config.yaml
d_model: 128
norm_eps: 1e-06
init_std_down: 0.0442
Each number is 128 + 32 x the weight over its row's rms, rounded and kept within 0 to 255. Layers, rows and columns count from 0. Numbers have three digits each. The size before them is the row's rms in percent of the matrix's.

# up: layer 10 MLP up, 512x128, rms 0.212, rows 137-236, columns 64-127
# down: layer 10 MLP down (transposed), 512x128, rms 0.237, rows 137-236, columns 64-127
up137 115:191091126144126075100099083128116160094122110098153184103153127080143084155156078119105162084109131110118122086156135121150163156183106145127151139081108114103148120148115172088171186130124125
down137 110:113154119067165053098120114113123163127170165112112198176136078122210125143090041170137138158089180109081084134174115132080105098149134118141148179131154154083125069132091144133151087136153100
up138 093:151091142166107151161153169075143136155131161099135069099058095085135137178142141159141061157115112159142125164076174185141125124150158134128118180103114115134122106139123098073104135157112150
down138 100:093160112107138091107111115144137133130118152132088093128166127124088156112167111121106160062155153145110151124113161160143105126168136168112122061110128130115097131147128172128068107167109143
up139 095:170177131076068097142107080163114166208158144161096172083169127141130093106094097069089117108108103132138121146103129150180127105119050100128129152138166106142138139112114119089079102133092110
down139 101:118107162161147083161109141141164127096152109187131165145086144115108137072110121111192140096083078130097200132118144153120147153103171123144129129097101088101172144131148184200139068122128125
up140 090:096133115127097138167152109086174125132076085075116136191126103122128141100111166178127053182120117129147130133089130159144188150149130115128146147056094126088112154110130116121127148136077152
down140 097:157109127093145170063137136146123154103142114160112170148126150043068154112195101129123086104095104100148129156129150164137156143089154089150105213075162126110164100121147152136142175161120132
up141 103:117138109157094086171177163106161066108162086105158167126075129128098176062145144144108113132173114042097100176106105148153166060154114109153118099104088128105155146133079066152200119110111150
down141 103:110176105084121122142138128137138121132065109148138130164131167086142145189145193168121144154092090176165113156212104170138077119139136110089093043108109133115147104134160162086116094184129086
up142 096:167136076147075165133076146095196068149162157124110163173118069113099133096098106135112212072139187104122157121125176199126161110149161144132154114146136106140104116159092148130135104185124122
down142 096:112182145140177159102163116109128143119132133155100131090129119109145096177120077062117070096125167074098147098075145115126145129094111105144152148143136136069156100116110136152106084075170158
up143 088:145092105091060125106100115155087086110130138130181144129143123116140121086209138082040167148126140147153084124137102083132188122175116101137104138164092139091155214137117119101131106080183091
down143 112:076106095134192076103139104117142091151146183129132084140106078129176122148118165118204093115111146097142109152133144112089107158122106162155215115181136068105123129084149112089078113148164152
up144 101:147052104171090120126183147149110134168151182084062151175177105135155095141109131138103099146179149110165172144131172140112098170096107196182088066126086135125146156129113115092092127097161174
down144 099:131060143126094106149127179100145150105129087121125102146097139115068151139148128139142096096119173171136128181068111087153179106085152092148173105163151112132195099163157143143115074162129133
up145 092:089129105106111100131109158125084131121150161109104134100112157144117108185118115144156112137159071114177140118089209135146132063112048098092173127085136163110177080153089218126127136101105064
down145 101:145169134109088128163174137111095156141078110071154099137111136089159096124171111161149140111121098130186125134189082129153157117058074178205144104127148119169162157156140053122108124186165127
up146 101:042185163113095115077123148101109119096126102103147096182115033115122163124165121131136101059086117083126123139154079104117113180123080147180164107129100113081134155156154129182099089149115131
down146 092:112118110141153159121135106161150105130163179071101182172116123154142129135158163105120152151163226172132147128093143186165105143135132151150125152146119160036155161141146146102130119085126133
up147 096:126099164111156159099134093098127171138122112166104079096134141080088110121061142108123202085126164074148098193122157081135137115094139146126158138164137108168117138116124144181184154123143145
down147 089:114104128120132121161117210148110136205040096087094139164131103217115121088123117149115146170112140139140181114099140118147096124112173150108138071117132161128095101107168134100116139113130174
up148 098:176125077147165100113114114123162109135151122093158087171113135154108116123106106140135189111147111013109081148105085160139196144132115122100106081154138133051092160175152105097113063086134148
down148 081:133124139133124133133122156130100132158117096127152156136177097213151144134146107170139113175156072168129161064123127108085232129115084148131120130135103127160086086095136127106083111153169161
up149 103:052153114173138096128094180054094131144138133165146150160095086130087139142140140140089175131142116049121174092116140148088200124107146167199137170180148126121152131083185083126106070159138137
down149 097:114122152151123202110111165157138176165135079130140133127141140120137183164202125104169124109133138072140114112099104143162139143162129159060113119168084133156133057163145143180156164165114134
up150 096:100100117129125191078111105107116149138085103140075115138126100120118090144062142169155067128145132164087156142123125133171099074130156148163137108186123095188164190122134053195106132136100121
down150 100:159147200118164118184097082106118079132181080131101188134083076160144137103143118081192143123161147120138110123138133120155140144113168112122130145137070138092122231095118075109117128116173111
up151 094:174144160157133123070109145143132164157113105054160173095141175097207140142096092182188118148054122154146137120094098135154154171118130163126128154088109145171081128155152085152157163166159147
down151 088:162158136090124102136145129154081170131167090167113094132078141209121133097229112106115137099178092193157136156122150095139178135118090189130162165142140132089133114128117144074074136156105157
up152 096:155134074175100151130138133110128114126089203159118137112111100092154112126080094150101076146151100105139098074104131106188115139095210127157147111129094098118107119092123200149091139096167141
down152 102:147113070130180127125132165152120147094164156172123060165181124116092080125135132121155145110187168127144121176134173157105186127136098148103069079154138084155152147127118122065126125130137158
up153 092:146108110151125098125117080115153082164098090128187182111135098142198152119146107180112108165097167147106126162174156125114125143160137167076168119184073077102128144125088096125039103166168097
down153 096:205117169140173132188117156140136140120134123147098079060181182050113138154142136119098109113112125118136121085069180124139118130097123102075116124126182112165147148119177133145177152105101135
up154 091:145189152123110123129154156117138073105136188071125119110152109145181116173118082093147123178165135105152130119078119115096116134112071167148130181114110079143114128173121121062129077118153129
down154 095:053117118100129109082121140155121083187103115149155118128043142127080151108155169114158090163131119134185168159131192135190142142144148132094180117127160146038177137117118116107165132148207105
up155 101:117176156084082102111148166104139169117197124099166144100105175147084060149149112104090139154101149056124172136064155125092128088149095123087118186120137149141171122106145158117165150076115073
down155 098:147152163129161146154108135168109108138109180165082151101142131116157128098092192180155140069139127172081060163112153160144045158104168128106098101095123117102091122151088201114105166108113170
up156 101:078148129063094111179099072148081109112185150135192183154147139123118132074103101175134123153100179101097095155088113174167109129091105107077098131161114121127044118138110138109165117124103147
down156 092:172092147153137090134123105169124181166098063163168053137112131142111120110089113151083148106099255125143126107150186132080151133146089134107057088147119129134099103122103134074124136123113167
up157 108:178122113058114087120123143202188142168090185184113114090198083094133126121116194108160126071146172091157140098150135179154121092148097122141132115125172151136152137138132172131112158105100099
down157 118:132188129102113075088173102178103135149103145142111142087172125114172145154122123130159108133090079154173151120139072078139065139127093123124119133121092119133202155113166114138151119182091159
up158 094:089179161146144100137103134143105145091162172137141178137111076162101033143151084122104065154164148109091099090150146104103151122116093135109153172105106105155112129100077188125100126165154078
down158 102:123116145175173119087150131149174144124073130147130094140067134111106132151108117137093134107133153107205153087115089172137131162123111146091068146123063109137133179096153161128069092099106187
up159 099:092163123142134138087169098129156148127156179133147166136124121109053112147168216144111131143134102095098087103129119125113091135124122119116057144155122102134176084106149071087222081156142160
down159 093:165118174193136116103118165166096101148153175207132098114102127100128092139126088133103128121118150085100148109120171161162168081086142140137163164105087090124099136080151131175114117168118121
up160 102:119133160159151114097099106136143203205101106141131155181098111115133195114178127175098106147105120119154072144086150145078158135183123103184127112067140075094124140176104091103116159044122104
down160 103:090129133157114149121128101121184106137146108115111072165114103134135161106153155144137144124047183113175115158107103133142100118108106092149175171168136143141097129136115112140130089136143100
up161 109:115061140204154179143084168086158091112191170136108175088133130092147136052125138149155104148089131080132148096198094167107096123172086106117138138130142152162119105130165137178113103130124154
down161 106:164106110115118124140138113188139181162162128134173168144114160109137140132059095088092083120145139169121089179128146184079169153114179095120124149131103117196140095163124156104162125100135142
up162 090:154140122115097160087131055152120154155110132121110116145158129131091116172059178072149129125126146116128118127106106164178102147190119129116096088164095113160111136172153114119121158106069188
down162 090:121106147101147129141031165149136102182085124143151147128128135135102165142139101113172101164163120148140130151109113070114156173179130140140146182113151077158144153030181139187151094115176083
up163 092:146167164148104166132127084105117130144174167077114155091090134129150118116216091184163146049111134134112135090063076142141101121119122165092072106133095129076090111101142139173150166096108082
down163 096:132140115126137144143179138111118101076163160098038156096122079148099115123110169121180113132194255058122072131122170121130112143078149164143128127134147121112056176125107107075126170156137129
up164 105:125128090060153130090164124134153163151147137115131087141194153140157066172134174135068126124149132135157104141144150156089095141164133123132145129208125162159151184162087138096145168117077126
down164 101:123166146161103088156112113166087164080169128109185156156144139167135165171138148096082142120062146165150179104172141134092125131099144191108110143106158141062106118161136141155174130101156111
up165 111:164156115098114087088081098125087117120122160176127137127115110102135072119155143147098123141130105149136111136100143166133054138162147107151114126084177111137124057131080106168153140135060166
down165 116:112128120101120077083142142151151168032105143118156133121061169208112136143159157145159085151107178137086157127097117105138145135170080151149133055144151103124103135167153111121166151153138122
up166 103:117121130137087164149148143184122180091139158120109101153094152132138125136154075096118107118108140160127131157116171102164101123077123045212106161073122077079136160180172176150125132141164108
down166 105:210160117087162103150055183063148159123146143093122135119128155100114116127107156157139104115102136153098089113089088114109113104088145086113139120163186113144161120093114131100170139144088083
up167 095:101168186149132095111108173116069119123135160150114102105130111169138121069136138075138121088173116097073112120140085062138104151155176094157122097201129112118141100096098135135150154063128124
down167 092:097078139153125129138189050164137137117163136096096062154114103125093111118081159131114165148143111137190133110089167131098102194169148123141133136123100122152127099132132126112079161222155154
up168 096:142175201152136096151140092116087060098133119124134052164129124067145151138116069155092179142119131092135095161164090141092109141149146148123083108080114144122124162157079177104154169108128111
down168 097:083146132079220104131131066091120054093145174108198094132109152111132096172114162163148117198072102087171109159144097133146121158131169185118130119115114196170098135139073103063160075061110124
up169 102:124095109148168169144144101172084121209060139133125164167142078114137201129129142128139115089197062144139136135126109108088137188176178119148138138126133085064097093089116142100104090178071087
down169 097:139131153143110105123117117128187150117151208181114089105182139029103131170115100117130140145150093100143111110106084197123131123148115173106101173103096161186174106147145094174135162117130191
up170 110:164177124143134127142108137144110133140114133182165099145097141156172132122187140189164110135135086101060162156174155132093139078108112153198153055110192131137149139165128110069073138123114083
down170 108:150144106075139131130199137141142075144113092152169097146111166087134160055125084126166107141097141128123053186165149136075142213134079106164121115125156119129202112133152112111141138121070133
up171 107:158106065068132110109107175146132132192139140070111092134159173107109152171154067102065063067147120066133126120103203106076143098111132086133151156187114107125121184127081176122149222107152126
down171 105:143171136105139127105092128134109153152125172126153151172160119108135130132163181114143129108140076131143148105183125074112183108098134166171157134141183051129088137117172044082077132137150149
up172 093:187050166170063187156105108126079164149067115141132112122128120103063102097116086103097153158093151081160097116125113167135137156142189116137099125138150102067152077106174081103108119134144148
down172 087:126089133181115162128095106180137099119113173073124104136122090148138134078106141152144114113113198076126091145107091123144153095091140069137085088093143129106145115173059091094132152186129144
up173 108:120108114179122124216118112120148065098114129128162171125119106101159070105136104126149121109123129141127128169143138135154112156133119112149155153207057114135104173126157145155144141093159122
down173 103:105093121109117052096131102129114161100140152117094091110096130076105128087150115149123106080106134097113138078138110169150177126132060093171161095175086160097137163233156156095107141129183120
up174 102:126115177117127130124096084099122120156086101115135104119162136099151100139129151169145160060059107178140094073127106182112073067127059099131090121129204115148163137149160099156123096099125191
down174 091:123133170081128114190126141065119092172053121134106122104121177118129066162073161200168174116106114160142078089156154122105148120155070127149118124125168084112147144069102121175154111127125139
up175 095:167075130159080132209054149109133119121109113082122183102177135102163131098145127187079120159117090116105156185159113119172171138079161081101147105114117120134101094178107153104126107081109127
down175 091:156107094128130100109168155065101146134216159152101112152132114110155075095132130138099164119121098128106145102079108188156174114117119143111080165121097125142100155135036119135149112140078159
up176 104:194020111086160084149106162147097113135111115072137085168135138101130130169143051129096145103153122140130108095110098162123134119175084160152123124146129107097153109076156209109195087091078143
down176 101:151135138066185131112179161169136138161129137166134094102080163156075085159093138083160136153135127092144145087130139079112158103144172176192155115156093147146062197139153140125067168131173126
up177 101:183111086209143136135101179135124117120147167142160112120099110121141105148151088115096069134100120075128106076126120155191089099130155119199066129142163148100165163177141114101128176090117115
down177 104:178112142155128128098159158161152086133134179165117122126166119093126128131090119095135121153123091087118116161072087122160101147139131103142067151125136166131136125193114157099118115166144144
up178 087:168162130134122121098101125082160136146113185118142157139152096102104108096129096152112111140180154161092125091186197087165064112132137139090164121139106126140173151076123066093098127109062151
down178 103:167060103179159132150173144175138112134128144096153117087092163164174125139087063082167103168097117160117142152093141112122140190129094109159171153182124052144140144060122136141153158186121129
up179 101:193106157164125088112120158175146174120074124090132108163120086080112134185150067136118096180139155112071131134156145163129112119156088131177092080103148046132100072094162125124143125117114115
down179 106:125136124139150157162105164108084186116167138163080149166093087195108188182162087077161144128171156141181157087088127111152070110151096149109138111160136144054071115126113099124106145147147140
up180 089:083119124149111140100077089148139162148064149113128186166172113171179128114153189124091115144134058168098139096097108105056093131153095113182143097159099103105121125183111123138091162136156127
down180 100:143136114102167138129151083142087137135120115174134148146120118202129119152096103123107130084056108161112143153128115135187102079098130123090098116173179110113108151115156142101128086168123134
up181 118:161123179148097144127132097129069151132149136134170143113164092156139137108109177100170145103086113114120103122082098113132190177191118115171138131116089124145143115113170135161092196118154179
down181 117:067174146113068112135131125165108163085144094109147136147134185103099139127129182069133119088136112112088129081070142144126191147186126162137160116116107116102164107116099139112156114116170156
up182 089:068067165089110139136136182115167128131096141044232146171106123188123144161091100132177133173078101133128180133103161127166071156138106137120119200124130084100091133154145073120098119160074145
down182 089:161226088148127113103130184139216113143123099145135147112121091184185130080145113120184133139161157175133097197168127113109150143043105165108182147121163102142140135060148098101143061089198135
up183 094:123094107115105075153136107108165137103125148129149169102139140131128100108117101164161090132157154170196136136153104120116133122167111146112107133167119126080142166098112190152137141088206178
down183 093:078146161168141135124108164111092086122195099125147144112101130140130086119081132129184141140115134141159110120144081055142149129118074172134161084169134108150143123175124119167136062206140096
up184 102:165137152174118182131158084147107078144114158143117148181129137112130117087141135096120109111127095156156133084106120124101157104132171143091112146166138113163123122187119209079161169174133058
down184 096:135126144138121137104086112127138178107136135128173150062121073131089115100175138095114138117140098092133132171219158155111134133159123067072151130089103157136118087171178093078118097115127151
up185 107:146177106150120073146086143156149134126157099127183147091128151136101124053138093122154109156104121075092117092128127144101137189096167214132122119151157166066156145122110125135149142126163147
down185 097:134143165174161158135116136140104085135101078182160092185122128138105111185127146163176110140121162120126132135173139143139171123085139160113120079135062156119062157156093129121111112112110130
up186 116:128161072139110137138071126193184081152161145105141146117085140159103149098150051078142118129101117157134151131106147150169142134160115133163090116105076082085116130103077225156130142135157126
down186 115:155137165130210141126116122137135122134142115144181094119154105085153161130118059171151080068075172125133112202100096108118105127150145140097090129108123104140143100098073158155089122116180149
up187 098:149165114072098124120127141110087128169128142179116130138114095148119156071145123107155097119115091114088151111135126146164118107161165132132153105170129156109087098167161181146132147161133169
down187 094:134119156152110171171184142157113140098120073138126123082163144143104110155120100097115159193131163109183138160121138139126140062181142102122134108177161149094118106108103084169090095134109108
up188 105:137179123134119138130096146104112141122133112101137131139154187119122156150113212159102110080182133106083090086151227069090136130165121096097148108076093096108147119131107114115197101190098132
down188 107:137161136149160125176079140147170134106126095121200098104177129148136135110111193174114136088183097137094135126114105112162160216044128109100151131158164116139113134136121115124094068082126162
up189 106:155107102141153148133152119185087146074159144160182139127108119121126147114113125079148117101109105163098100131102131079150128109101122125159113137097154138114179122094132138135164110127108172
down189 112:185151194110192186163160106141071157111109069113183135131162060193149128123134121123166090128151077116159105106107108046116086159070143120130147123108101128125136148163083118136171108141147100
up190 109:191103107118119094168146167103082189065133111124164139084145162128139112063115077121141167172094071153112177151133077133161099109112132118137115129196150090145145178156142119081098140110154138
down190 106:154168132147137077160119117128118178054123103065104120069150160117138097129082181161189139125086139130107148107115089131144150127138138098119105126126079142117065135211129109110119134114080106
up191 093:167113098199138131097085159148135094139156143172044138130139132153112138157146097100151112119076125108138125156145151145079153048143108178204105114190163135137102127155156155168122122055103076
down191 089:091094113169157130115128144117122087101174130148088166114167167162090074121148147123144134113127074090161112113105158087094124132209126190097156121118140125153120115120113056167128094126083148
up192 110:143117082078105207101142121140116067144155101117125194126151116116119120113092103175197127111092084101141159103101153084124116091133083113132185133107163144121182135113155206128163195105157090
down192 115:137124118114139218102130109056122131150128117094103138144058143180042155058107098170122170130096089152129187117130166099108097115135137184144097106130142152125138135133120147209139156175089126
up193 093:129102164134139127160117075123112150097083109175182154106112089081173034132149118086138112205176120134189156150183103152119109065106132110151145123138138146106173097160131092099129132083135101
down193 092:119101063106136104151172096117105152113145132082085114150161112104188089101130133156157126140173139132129059126173097134116088058135108181158148118144169116123078141109158141153147128086093180
up194 094:086126076157134166106049108144178180085115122104088165101101123168180062114132067119081066136149165155103101149185085116157141091148187119156090114098127160052115130104089148145090128176124128
down194 085:169159142133173074139148149148076106159104114083145131177207108172128123159067169175154158098147204108103194071138133142157073160102107138137133083186130146157113160128138110056126174099134126
up195 103:152138063120191128107141112110096145123120113071092160131149093110101174096143128140130171125150122184108110101119083085130140136153106080114150161185149138128200058049125127077090151081121130
down195 109:145176163101165133114139128165118167153079129155155136168088174152101125122150131136143134165192152087115151112124171132150124141112181111165122117047148073131124102146133040108102088169119087
up196 106:166046124174159222108119116082163114151144140120131171147082162161105184112140108141177139051124109117134137158134142089112107143182150111156092079141108155142167068130094167132120087202110104
down196 097:110108148157103098113104160047144094163099119115105102117151168044194149154119153159105138139140133100164079168155101138122120103149150102131138128079143122101186122108176109131133089129144167
up197 098:161180175098164112107122096091145130140072119098127123157131132059147138165186122079180092149146114142100117148136120097123107135084091089034148143109146133106144138096183087151173162092124093
down197 101:091138091138145131122139175121118106080157106174143075114130135122146104136145070131133131060147125104095153165114118161142196104184157150130092121102166158128145074109166157120048115101119146
up198 100:156093111137103094135179100122115166159138105185117140178071138112165109168169036164112117085134104099122163104111174138153104138112128185113167134153143136100191173080126159104148158135161080
down198 107:143143177091136124185053168113178104095103077151143149124134168191120131133188184158141100119117129185098113058141105108143101148098082184136093154178151106149110106166130079125150091139160112
up199 100:161115152123146080142081156095049137115195095079085117137140152093089148132131098100174162106118144163097126135092158113183133165142143135177050099138161110126152181106142090148137099152129132
down199 102:134127183149191150133144141148109129166076101114114097061111114188140123109134126157142134095099012145094135137111101086119172161104092161106128157091151083152149120091104149122139086103075109
up200 103:100119137121083122099098143092060126148178129183163169142195119111122121107122092115150104138088155067047150120157148074170123084166072121206167099090098077095140164150156144098129154148146141
down200 109:064142157114159079123088137152116089130140151164159119121106119168128139123095099123085049120135125112159114137173124147178155168123151123159156175066141132164130167137145137172124131179089106
up201 102:121110099181083089127185141118168101131132138143127147130120083154145148146128122096089096086136126126160101159114092137143096085094132142077111116159050094149156071175115164094144116155106127
down201 092:188094150109130195046101115196180137135112125169151145129147152197106098166102139148126144133099194142096175129131128142091153147153133115103131088120150131118091148123173130185116178115090123
up202 108:106157105162147140119109162124089088137074129170152105142102115121162148109134105202178100139129128079095142156127073137122156099133102089109116079160142118097137092123129125131169110118155172
down202 106:116105142100129153079100151141076156158105113143121128165176128217119150148132155124119094096117112082108150135118041148139102147173124063152103097125082155120179125141155116133143153118112157
up203 090:145149124083117175108157150112201209107120120087157171152118101153149133157148145103157187133121129165147107149119183075113084101161099163119162127124119150136131097130123117175147109096109103
down203 098:142125071193166049118105131127120105179143149153112115126143074150174073158131118144166042125158155091129118114116164139175123179138173136131101113129132061157072123115160138059096195138157163
up204 110:105065151117117210129123095109124096172129136079101087152136072100174149123154070138154134072120128180094120120129165109117135158108179118157138196067151124127076108130136108109170149175131101
down204 114:178152143120121169141137152166167148147143173178169106160085093098092164143147134084113063159098079141125113109115137125131238125130046124110132103119105122158167122163134150177127100103170072
up205 111:134145142111092129137110111193172104208134147073126136095197123082142138165172150078131132085174147072099096091098126142181168119191162147121131139124149112081136131137139131154144096101106119
down205 121:131114128122091201105077178076152136129124112130095145132150204150194086105121158158155140119129111121137065105061111132110146136138192129132149131164094152127109118128126122088158144159183185
up206 094:139117117141136112146127117099122140141161119098128095083098119082136193119118067159157069135163100100134133124119108169154142102123064202179163166069157120070185155134088095101102110138136114
down206 099:131151080060108079058170089105129121164155115067150134077108115145142137112151157128121160166123124108093111100115080155087097173174210183057133133161138168129162113136164155103152116161146226
up207 096:098165186138074153120096118082093132118166121114131089100162118141145099095136133186097090120120058113086127187144134106106065196122107134133122128131135166113138140152167144113149122180151136
down207 092:112132207143105150105106101080119099150123092137139132157130186165119129136149103113106115183127095163140150161114095106090118127090097081156162152128148170091207129150135085085112197135147130
up208 090:084056134101142126092116093125110120145073106197129139136158117080146136061059065159107126128126163128046101133148140132170090168120098131133091116154099112117110078211128142108168147110101102
down208 090:075097101123081129105095117137165125128196062107185126168139156144103085102119114135096149097139130131060166161095132121137128130086201098169142177083113127158092171159130172134165169134098121
up209 096:148094094119105113120061163154178111127139134109126132097096110185066143116113143112153184111167106172165081182121110127078122062197121195132126179171129091099153156126142118160080081151158147
down209 101:115049126084147138083143055169108162181130118125203083140176168132187058172121108113074092120108129091081143104105152162168165133150122103123103061098117120149116169114121139087132156113118140
up210 098:124099137070118148108142114130167134129190094093133037145105071093152155066145072149073162141142122188066084102165138166173153112147130111100083128158138141120155151119130155128120154117161083
down210 104:112147162085119071121173069120142160171194097152105067167163107124122169129139131149125143110122129107084123174129155089069126138110144164092125104085161132148116126098166089087151116202082105
up211 097:163142084114209175141190085133165068136102156077167141126129154109115137123131151112108086095154143207119137087093172176156055182126086129156108115147126121138115107102117165151054102127183113
down211 105:095154097094146173090093114164126166133143108124082072121144170135147071112169213127119161110136140150103126183149120122148141107130174142131185122124130049142152109137122129147173063172090073
up212 106:069188177126173145110080042152152158130115109118088112135169077086108063150125143117149074101070076125145157098128130108108126153125155078139161093121093142136135142105120128118110162113146131
down212 123:116164152116169147159116116127183148116174174145108112140168188046163083165152129111104154151104151110136119170125103133100168104124115133114108101063081127095144119163098085138173126148156107
up213 098:120090069132135151142191122193133118135086121131129192158163163140168123176095142108158179100129096170102186100155187159170135129099074160178116159138179188096171142093140156140150114119123144
down213 104:091158140112124102150170128129147142158116122113115156089127113060052098155096143123159121155123143163114156101134101124139099072063147088153095088123186164103187102112132157111120145181123156
up214 094:128095109105120117129121112095145121148133155081118106114111099119132137107132109152157160068187168059108145134134138179193150138118086154125136142197179123063156138104103116144134101149170155
down214 084:161140143142125102132127130125129160142133081074114097070151212165099086061151142129096148144123134181141136169144101148115148092155096132073126088094079129090135095174130146142137096147077109
up215 104:103174132104186138146130085115125109097158111113155129132124107057133130112179126122096132143135098195116161106198100108159202140172133095167157204142153136103116106110151111178171118176149159
down215 108:142126141134112070150134086118159119088101125106142131147098111128125118093099093137141140155115102171113121147113131125074132138149153133126148101125120129174128115099255176099096142148148086
up216 098:143175141085113132123124091151135148182157144114123123178131103129177154126198116147156100134147095103101121090100151124172199112168154215147123149106115095054117167092142158135138160144157120
down216 112:154161154145096041155112137154098128121088121128075206133225101076188147077157112110164111161119124152143126114112149101119095114134163144088159176139100132153104125134141177168146163149130151
up217 110:141137108097114152144169103134131113169094190173135156171160123100158140060147141122190139118145129149095080112090168080142160123139183118111132145180122136079091128107094117051103108107170100
down217 105:137171149100150153092122097132165107177197163118153090092138115153134119185142116097137148127139114124165126129088099097097096147174096107095162140163185088171106129131120131127171190170143121
up218 090:123162135204132139144163188144089084083086110175184168094170103120151135113143103102154108132067089184087135171108106137162119166152168152075118103094168126119128105172108109090114187140153100
down218 089:080140129090141056152086167105105119061109153082135177135054170181136151085124121123113155147133132083084129107146154142183146118084099125116158145106116046089165088139119156130171133146123137
up219 122:123170097132097084080076175087099125132164141153165145132120138161049103142140161133108096109150129164154094105121160173082148155157127111125115122084089166108139149106096163156112057191082187
down219 094:109168104132146124079114114130132149120154146079167128114146121151164108169160099193099105107139151111165085082145187160154162066129076101107137090150130141153074149075181151170116139176099122
up220 092:097135143183099144097101144173130125203124148100118152140143190142118130139153101088106194130123142110089114102106142129151163115094045155079173114109142107152105106149078082107089082108113132
down220 085:137103121056152082148149118089173174099150148158136147117103104199122085068163093089125151134114123170161177117118132166162141139190124142140096115084124117082103194132154124188152116154104166
up221 096:163076142143130129093165155089125134173036201162149079141186108121186205124101130116170133123144128132116117135101148112116113181142161124147118072155134130185097130117155113133122178116145141
down221 097:107135045124160173152077107102119119120131110142110158079075123122148136074099139121130074196072095155146122172106163124149075080119144194099142098142128129101179142125122119118107142136151164
up222 095:162151126201127148139086041150124121131094097138163165147065176068132084104081083076194117128181159141099126106099103132201196137085125115147135086141165101078079134144114128144150138098159188
down222 103:147105149130099121179113155150112153132023154146092167169120069095130103138107125090105125156130128135129200051099124090141179125139104134160151143147098163159171108124176103122177134178162145
up223 090:168129201126101065110081096136144159130117094197117184051168102107167162114121109132092050133046155173111098151150064133125130111146138185141125105106099088122087150100144142066109125157144143
down223 088:174163084097101134137102179154212090192122108144115131132111183124080120119159140115131133138141123100113115138135156153169140143111105132174137117225159109172082122176156109103173089144122148
up224 100:163115113156195118109148100136157122098087129191102165139107124186145149086090100156139123085169164219081139191105140096107165108112131169091124148099119061132186140153173136152095101119127179
down224 091:112162155075096124111131082083070109116165114121081137102150116143126122109137140050104126147090155073150140044183123181142086108152119094164111097098164104148149091114023101098091098133158107
up225 110:156117127128115116131113099048139129155117122169139129086141110115172076110151165168153116160177115160156161155193163164067086150112169120146160102076117101106125171087122090105097119125122111
down225 105:170094152093162154095096075189122145164127119153145115112122157145053083143142075111058176127154113148087139150079144115159066139115125128129186132107156157149136119154049144149116117095108092
up226 104:123108165095111107021185124165147178117063136066170105165162164137165141128145179102107132134104108088139114108149136090075111139129148120134148220121127079091092137112119108130170159128130103
down226 102:127128135117108161135056165104076121155127107134157112196099082173102072122109177127168083138112076111106089120184087113165134148127115151119184109112079139071132099088101139094099151116131187
up227 104:129159135152079144085099145155122105114143084054102124120081096132149135133157146134122186095188137148039122150134119196098125137114147155091092158156168120111100157078081096151110144141105124
down227 091:125138124120098136118180137103147090128150117106098130025142101227107137091176184136137099106114088120130189110095132093112092107142149108171082100128112174145115176136030121173148153138142168
up228 097:139161163116103123047079160169141084140091160090128193128109107113143133145118117096225102121108119070139092107129168168168130119100132115137088189106153100154173151132180110140135155120167111
down228 105:132170127180139138170167051104177113110089161138123113105138159074119125083086170127101178189120081130091117122073143152141101187139136092112143090162127131123109155085115160167152172120089171
up229 094:123088117203090106127124132136169148131151142145128164097209104164123183100140174177109108123033141140175118163073130136135179154178102115139080119124075109206139105128090095127083135128086124
down229 094:052164107103131135166136048094160096152140149086167165086120145129135073184116151108091153205138071056162067105134123153070122170115124119162174149139132125108156181127122116176132128146136135
up230 108:180142087135158151098109107150108153132123110073120142174145155087165142111113115150113079154123093150103169137141154091149143157153104158135122151200174129079104131121229170110159132103148201
down230 102:119126105092161158095100114116146074133158095122164177115160132136132191100178182094122108109084133091185178125114070145133134127115160083131122104126169158086150120106172158060174075095110131
up231 110:115117082157211155079173056132120140132118122134122150117126151111137122146151131132101128187169108168143151107123105086124131118053170169133139143099171170110120128059103142036135109110109095
down231 101:103128126082131148119180141114139168120099095155124132073166083120128130137207190102154134117167165146156187117143149099055133083110198120073157122179162113094109167173093133074165086128115143
up232 099:153114093125146100173125115175084126106077112103112178145140130136146135116113085148136143146186111134159110056120085120140099081086089098154101164166087134156113103158121158112132135119092154
down232 091:150092151120103072115159142137114088067140176152114053166083175154132111148086071090142122129112107155123139116092081141104169118147114166144174096111153129088166098137110139078180139087146126
up233 104:145169086190126108143159155165146093135110121138115159129156129067082123110101135118082135090109141158147104134177161157151113148125084122122123166071167107109113148100112162148095100168091157
down233 106:140115082018123141114124085098152113173140154096081152064096130135130145142188114141192072108148168082136121119081111137117099124153161115162135084167094158126138116113118152138148132121137090
up234 102:099093069205144135133104112139125164137182100111153140164147129093194107119143132174145121149051102056126113174148170069065090107080190131088113138127132068132140145139105124065159163105103074
down234 101:149198135141100157153133122079098067086123096124137154180135202067161136139142051089114138163113117146141085113100105145108161092138054138131154107116137127139128153091155102216155078164162059
up235 090:106063078125111104131155123109174124155057148084105147122169103126152135112132164139172139087176191093123147130148147152147122061108106105130149122044105119106095112106182094087155141062096099
down235 093:087141155136101088167174094114105136080131099093169152097115195141088145109095101107144113192168082132149115164114173086086161141099113119151113128140191141154132131136121150171112078162158141
up236 105:158110143173055105112133120093125088138137156133106134146170139108127098111176121135147129116167141077161084155132090103074176126171194133109135093152154126138108167165117083151106106136125193
down236 107:116099111097119144146148080136231179131146135102142150060183146177093113128132095148135141136128075179171165125104088151147113082107121120110105100087148130128160185118109114054090113134085150